config.toml
num_hidden_layers = 15
hidden_size = 256
num_attention_heads = 8
head_dim = 32
vocab_size = 12741
hidden_act = "swiglu"
norm_eps = 1e-05
init_std_up = 0.0697
max_grad_norm = 1.0
schedule = "wsd"
decay_shape = "cos"
max_seq_len = 768
train_tokens = 569400000
dataset = "wikipedia_en"
Each number is 50 + 12 x the weight over its row's rms, rounded and kept within 0 to 99. Layers, rows and columns count from 0. The size before them is the row's rms in percent of the matrix's.

# o: layer 7 attention output (transposed), 256x256, rms 0.193, rows 212-223,244-255, columns 128-191
# v: layer 7 attention value, 128x256, rms 0.156, rows 117-127, columns 128-191
# gate: layer 7 MLP gate, 320x256, rms 0.112, rows 0-4, columns 128-191
# up: layer 7 MLP up, 320x256, rms 0.121, rows 0-4, columns 128-191
# down: layer 7 MLP down (transposed), 320x256, rms 0.166, rows 0-3, columns 128-191
o212 082:27 57 37 47 46 64 51 34 54 64 54 51 23 38 72 56 69 46 31 38 61 39 56 28 75 58 65 37 44 62 36 64 57 61 63 48 63 39 58 43 44 55 38 65 62 38 49 41 52 36 70 48 49 73 51 42 58 54 42 47 41 35 34 44
o244 081:60 50 22 58 40 41 77 60 56 49 53 36 55 36 46 67 48 69 66 67 40 52 28 53 37 27 34 85 49 60 58 68 68 34 44 42 42 47 43 32 50 38 42 52 51 40 65 70 50 43 60 57 55 46 53 76 41 44 49 43 52 42 61 31
v117 083:37 46 40 33 46 35 36 45 57 60 62 63 51 61 56 40 28 42 59 48 43 49 49 52 36 41 34 29 67 35 59 38 61 76 47 59 40 62 44 76 49 35 25 57 47 51 55 45 65 43 32 43 41 41 53 51 53 65 41 57 33 33 60 50
o213 081:64 68 44 69 51 59 32 47 51 54 34 54 50 61 50 40 51 27 58 44 63 51 65 48 42 48 58 58 39 47 53 34 25 59 27 44 50 49 63 65 55 38 50 49 47 59 66 46 39 57 66 59 26 38 44 58 63 36 43 68 62 42 65 57
o245 083:52 44 67 47 56 26 61 79 55 34 57 60 29 57 42 51 42 62 41 52 48 59 50 67 64 35 49 31 48 47 48 61 42 43 59 51 52 23 63 44 38 34 32 56 38 26 57 68 37 65 40 40 43 49 74 60 21 62 38 46 50 59 35 54
v118 084:48 32 36 57 59 67 56 62 55 43 50 44 64 41 45 72 59 43 44 65 40 56 43 44 62 53 70 59 74 53 51 44 54 44 36 46 69 56 52 35 48 65 50 41 46 59 59 53 37 78 53 20 71 41 48 39 55 76 52 59 40 37 39 34
o214 076:55 60 55 37 66 51 45 44 54 43 52 41 64 54 58 55 66 47 76 52 56 54 60 45 58 67 44 52 43 70 49 67 31 46 28 34 44 50 41 36 46 42 57 32 44 51 62 65 43 27 63 66 54 68 61 28 62 46 18 57 51 42 49 53
o246 086:50 55 54 48 64 38 60 46 51 53 38 51 45 48 34 47 45 71 39 35 42 63 40 53 69 29 39 71 54 29 52 36 46 50 65 51 33 49 51 58 57 51 60 69 57 30 48 56 59 45 56 49 29 44 28 70 41 66 51 43 35 63 49 49
v119 078:55 51 41 39 38 37 55 54 40 59 66 55 47 65 69 59 61 46 75 47 57 52 55 69 46 88 36 37 46 66 41 44 59 41 48 57 40 51 39 40 54 63 59 29 53 48 43 61 59 55 65 55 52 48 62 62 55 65 64 37 49 52 32 26
o215 078:81 65 63 67 77 49 54 54 60 45 43 40 62 40 45 56 45 66 48 52 55 47 59 29 49 53 47 47 38 55 43 43 41 66 50 72 75 74 49 41 51 48 55 49 65 27 45 47 41 53 53 58 60 68 32 48 18 43 39 36 42 62 49 43
o247 080:30 53 61 40 43 60 45 46 45 51 46 60 18 35 42 31 36 46 33 58 29 39 44 39 59 51 64 60 58 38 52 53 45 30 39 49 41 67 61 55 58 56 53 53 43 68 51 21 46 39 76 60 60 38 48 51 86 50 55 63 46 75 48 78
v120 079:83 63 83 54 36 58 68 61 46 52 52 30 56 49 63 58 51 47 70 64 53 68 54 47 48 33 50 62 62 44 43 51 41 40 47 62 47 75 44 60 34 46 63 09 70 66 35 55 41 59 28 42 61 36 34 34 59 63 46 48 52 53 61 70
o216 077:46 35 54 42 77 53 43 38 57 51 50 65 35 42 68 41 59 26 49 24 47 42 52 64 59 57 60 49 46 35 48 37 48 35 58 61 51 46 42 38 54 58 42 79 51 33 71 39 71 50 51 54 58 49 53 47 39 34 45 35 33 33 41 56
o248 083:40 27 43 45 50 63 33 64 43 56 66 49 36 53 34 53 56 55 45 58 54 65 31 34 57 43 52 31 38 74 49 59 64 60 54 36 40 36 52 45 58 63 42 34 33 59 53 46 41 45 73 60 51 51 45 61 72 49 52 57 67 57 59 25
v121 087:48 58 45 55 55 60 45 25 36 47 58 63 47 44 44 49 63 53 67 61 45 44 61 64 70 48 62 55 32 30 37 61 33 81 53 48 32 34 63 41 32 26 51 56 53 51 54 23 53 28 52 58 50 54 49 77 38 62 60 52 33 50 37 49
o217 088:55 58 26 58 52 65 65 46 54 47 64 39 49 67 38 63 38 52 52 33 50 38 58 59 39 56 43 51 78 68 64 52 55 43 69 64 39 78 49 36 65 65 44 47 42 44 38 58 53 53 44 36 42 20 62 33 51 61 55 45 45 45 79 55
o249 078:61 49 64 50 43 47 44 42 70 65 33 38 50 15 57 48 62 46 47 60 47 60 55 37 28 51 21 58 45 38 45 41 46 47 41 27 48 53 55 58 45 44 47 20 66 48 44 63 46 73 53 35 58 58 34 63 54 42 40 41 63 53 45 49
v122 088:23 68 51 41 65 46 64 46 47 48 86 41 52 38 44 48 48 48 55 65 41 27 54 35 42 35 40 42 37 51 37 34 72 62 56 25 63 51 38 42 52 55 41 35 73 54 53 34 50 53 62 43 64 42 41 64 59 55 35 57 37 45 62 40
o218 078:61 51 31 52 34 59 69 52 71 67 22 55 59 47 65 41 58 59 50 39 64 50 65 66 49 72 56 45 63 48 37 49 58 51 53 70 37 29 37 59 75 50 68 61 48 47 61 34 63 36 46 43 41 51 55 43 57 53 35 25 43 29 60 60
o250 079:63 36 60 51 54 45 32 44 40 27 57 50 41 50 51 55 55 50 61 36 28 40 62 43 65 35 49 52 46 42 57 43 25 54 42 65 44 48 58 41 59 58 52 31 36 37 40 40 52 43 43 79 66 59 45 29 55 38 53 68 56 59 62 42
v123 086:25 61 52 44 40 40 41 45 60 49 20 74 54 57 44 43 55 60 71 50 70 62 50 68 55 46 25 49 62 31 47 46 52 61 48 50 33 39 52 55 40 65 34 50 38 48 51 46 56 64 52 41 79 59 50 39 48 51 48 33 50 58 35 41
o219 080:67 32 45 58 60 54 65 37 62 56 46 37 39 65 40 42 42 63 47 32 60 40 72 54 43 44 58 56 65 51 79 58 57 60 47 59 57 48 61 43 63 31 40 47 65 28 69 60 51 62 50 52 47 35 47 66 54 65 47 54 29 45 42 36
o251 078:58 53 52 56 60 44 47 54 29 37 54 42 57 37 60 61 68 37 65 60 38 53 23 37 46 34 39 51 24 66 42 40 42 51 44 37 47 33 50 61 70 56 57 41 48 63 50 60 39 49 46 58 36 19 48 45 57 49 53 58 68 72 50 50
v124 081:43 43 45 47 39 36 64 62 29 72 59 58 36 33 56 66 41 36 57 53 37 51 47 52 58 30 58 44 49 42 37 32 54 59 32 69 61 46 65 81 56 63 53 32 47 41 54 48 44 52 46 51 20 27 74 39 46 54 36 47 56 52 53 48
o220 075:59 67 61 60 50 40 48 55 69 49 32 43 72 48 62 42 46 61 45 58 17 66 48 55 54 52 34 50 34 47 58 51 39 29 65 65 68 46 48 53 43 36 53 55 69 63 30 48 63 64 52 47 53 59 49 35 55 23 55 50 44 52 52 60
o252 087:61 52 71 38 62 57 48 42 48 37 33 48 43 50 45 42 67 47 49 45 53 49 59 48 28 38 59 41 42 58 32 62 50 52 39 27 56 56 43 24 50 43 49 55 54 44 57 62 17 56 44 68 65 59 61 46 38 62 53 48 46 51 39 49
v125 081:41 57 44 73 48 47 53 53 36 36 48 55 48 58 46 26 59 49 47 75 45 43 35 47 68 35 41 59 46 54 54 45 47 62 41 50 50 54 53 41 49 57 47 37 47 48 47 41 42 52 52 38 73 27 85 29 53 43 50 24 47 45 49 29
o221 077:44 62 67 51 42 51 57 64 53 39 46 23 66 42 49 54 56 46 60 42 52 62 50 44 49 49 56 26 52 55 52 71 29 50 55 31 69 56 68 68 45 46 50 45 22 43 54 68 59 53 32 43 24 58 51 62 57 62 50 34 32 35 40 47
o253 078:67 45 36 49 59 36 50 54 53 71 28 32 37 45 45 53 26 73 55 66 67 40 50 48 49 62 54 65 25 31 66 19 49 77 43 41 39 45 37 26 54 52 67 37 81 71 40 54 47 51 38 68 62 56 43 39 48 46 22 68 79 52 51 51
v126 082:42 34 58 43 37 55 67 57 51 31 49 58 39 48 55 57 65 25 69 38 49 56 43 41 41 50 45 56 57 39 36 47 66 50 46 46 53 22 33 73 50 39 79 46 35 53 36 37 53 44 63 40 48 69 47 24 45 33 73 44 77 55 40 46
o222 083:59 48 63 70 54 39 57 57 38 48 53 34 36 44 51 41 41 67 43 63 55 40 65 50 49 46 51 66 35 68 34 49 47 45 47 30 68 50 36 42 56 60 50 59 43 40 61 48 39 61 32 63 56 54 59 53 54 66 16 41 42 62 62 47
o254 081:37 48 52 47 56 32 42 43 51 66 62 47 48 56 51 31 57 43 38 54 47 45 36 56 41 63 73 45 55 62 67 33 49 43 51 69 42 86 61 54 55 51 57 40 53 58 69 57 54 59 56 45 64 42 52 61 25 47 58 36 61 38 54 54
v127 085:51 29 58 50 50 46 48 27 49 50 35 45 61 61 71 45 44 31 45 54 51 40 49 75 44 50 25 32 28 53 72 79 55 43 33 39 67 54 39 56 42 53 29 39 36 71 34 42 60 54 47 36 57 38 50 58 65 57 54 40 37 31 48 53
o223 073:39 49 47 51 54 50 37 56 62 41 56 51 58 71 62 48 31 64 34 40 58 54 46 39 52 57 55 63 58 37 44 52 50 38 54 50 46 56 60 62 31 29 45 64 51 50 43 22 55 82 44 53 74 45 31 58 47 48 49 64 47 56 54 62
o255 085:59 52 41 32 49 61 76 48 51 45 67 50 15 30 36 39 46 53 52 53 29 24 60 42 46 56 39 65 57 53 29 33 47 81 65 51 59 74 45 49 74 57 45 53 34 37 62 59 43 57 57 62 47 66 43 65 40 47 24 45 74 58 40 43
gate0 102:55 49 61 49 41 66 51 63 67 49 30 52 51 48 51 42 43 28 46 46 46 54 50 29 44 37 77 62 55 64 44 67 53 59 60 52 51 52 54 69 38 45 38 34 50 38 77 61 60 51 26 66 45 57 38 56 57 57 54 40 46 64 71 38
up0 098:63 32 34 57 35 67 34 17 33 54 47 41 43 48 42 58 60 53 28 52 39 29 43 65 61 51 31 52 64 48 71 51 36 42 52 35 37 54 57 51 52 56 60 47 60 55 68 55 59 54 48 62 44 18 70 54 37 50 43 32 62 60 46 40
down0 094:57 67 54 28 53 58 28 59 39 64 61 46 53 57 29 65 58 53 51 56 54 43 48 41 62 72 39 49 58 48 41 49 58 41 33 64 46 41 50 70 52 45 57 67 47 47 42 45 44 40 51 44 55 48 39 54 62 47 62 36 40 46 54 49
gate1 100:44 50 42 35 44 47 52 54 58 63 46 35 64 48 52 48 33 45 37 59 49 53 49 58 45 36 67 47 28 50 59 46 64 61 56 54 45 35 64 43 54 60 31 36 62 39 56 70 44 50 37 49 33 63 57 63 53 67 48 51 48 81 48 51
up1 101:60 54 47 45 62 52 43 41 65 68 49 59 69 52 40 60 39 54 28 45 46 72 46 50 30 57 46 71 60 61 50 51 58 51 46 37 46 56 39 52 61 53 52 75 72 66 61 19 49 57 43 59 55 47 56 46 56 40 45 56 59 34 46 48
down1 107:51 57 38 28 46 33 37 56 63 75 65 41 41 42 54 66 42 61 35 50 58 69 35 28 43 48 47 50 53 35 49 41 59 46 55 75 37 57 49 58 47 59 47 59 44 37 49 28 64 30 48 62 57 52 54 70 50 54 43 38 41 64 32 77
gate2 102:33 57 56 38 56 42 69 73 45 43 48 65 55 51 52 63 36 49 37 62 34 49 46 50 32 28 46 44 24 68 48 41 49 52 52 45 36 54 42 43 39 56 37 41 59 32 32 39 53 51 48 54 49 48 65 48 35 59 41 57 43 68 54 55
up2 096:43 53 69 59 54 71 60 57 55 54 40 59 59 46 40 44 36 45 47 48 45 35 57 47 42 62 64 51 49 31 40 57 63 55 35 74 41 41 51 49 47 46 60 37 42 61 52 51 52 58 55 46 38 66 67 55 42 47 53 62 63 46 36 50
down2 099:69 51 24 65 65 40 53 50 72 60 52 45 63 54 63 58 51 40 69 52 61 42 40 44 36 55 57 70 59 29 41 46 24 65 50 45 52 46 42 53 60 51 56 45 56 36 65 33 44 41 38 56 54 72 54 58 31 39 21 49 47 54 36 59
gate3 092:71 53 46 60 58 47 55 63 50 32 76 52 20 59 49 52 51 51 53 69 53 44 63 71 48 58 74 50 57 49 48 32 46 52 57 60 47 66 43 66 49 50 54 45 72 34 47 40 53 45 36 46 48 34 49 42 49 52 28 64 65 56 60 38
up3 094:37 51 48 24 54 50 58 62 41 47 61 64 30 48 44 58 75 40 56 55 57 37 47 49 59 46 54 49 45 74 33 53 46 53 43 63 60 51 43 35 50 42 58 43 48 64 49 39 41 55 32 63 60 42 41 39 22 40 65 46 43 49 52 60
down3 083:60 44 48 66 52 75 52 43 41 58 50 54 48 33 58 65 39 35 36 55 33 52 25 18 49 69 50 40 38 60 80 56 29 43 53 65 32 49 70 55 42 59 33 65 58 47 51 50 50 55 58 52 47 44 48 49 48 42 66 42 38 75 64 61
gate4 095:53 45 61 51 57 44 60 53 52 49 59 42 48 40 43 40 70 40 55 45 48 43 54 50 65 33 52 40 54 48 58 45 67 47 34 56 39 52 60 44 55 47 67 35 65 32 25 48 53 61 42 37 64 43 46 48 60 43 42 33 48 15 62 43
up4 097:59 53 23 51 62 39 63 57 66 56 33 60 31 43 47 60 32 64 48 36 36 46 59 28 40 31 53 24 66 49 47 65 63 40 50 44 70 65 58 51 41 54 51 49 50 57 64 53 43 47 60 54 58 57 46 46 46 61 66 43 63 35 61 42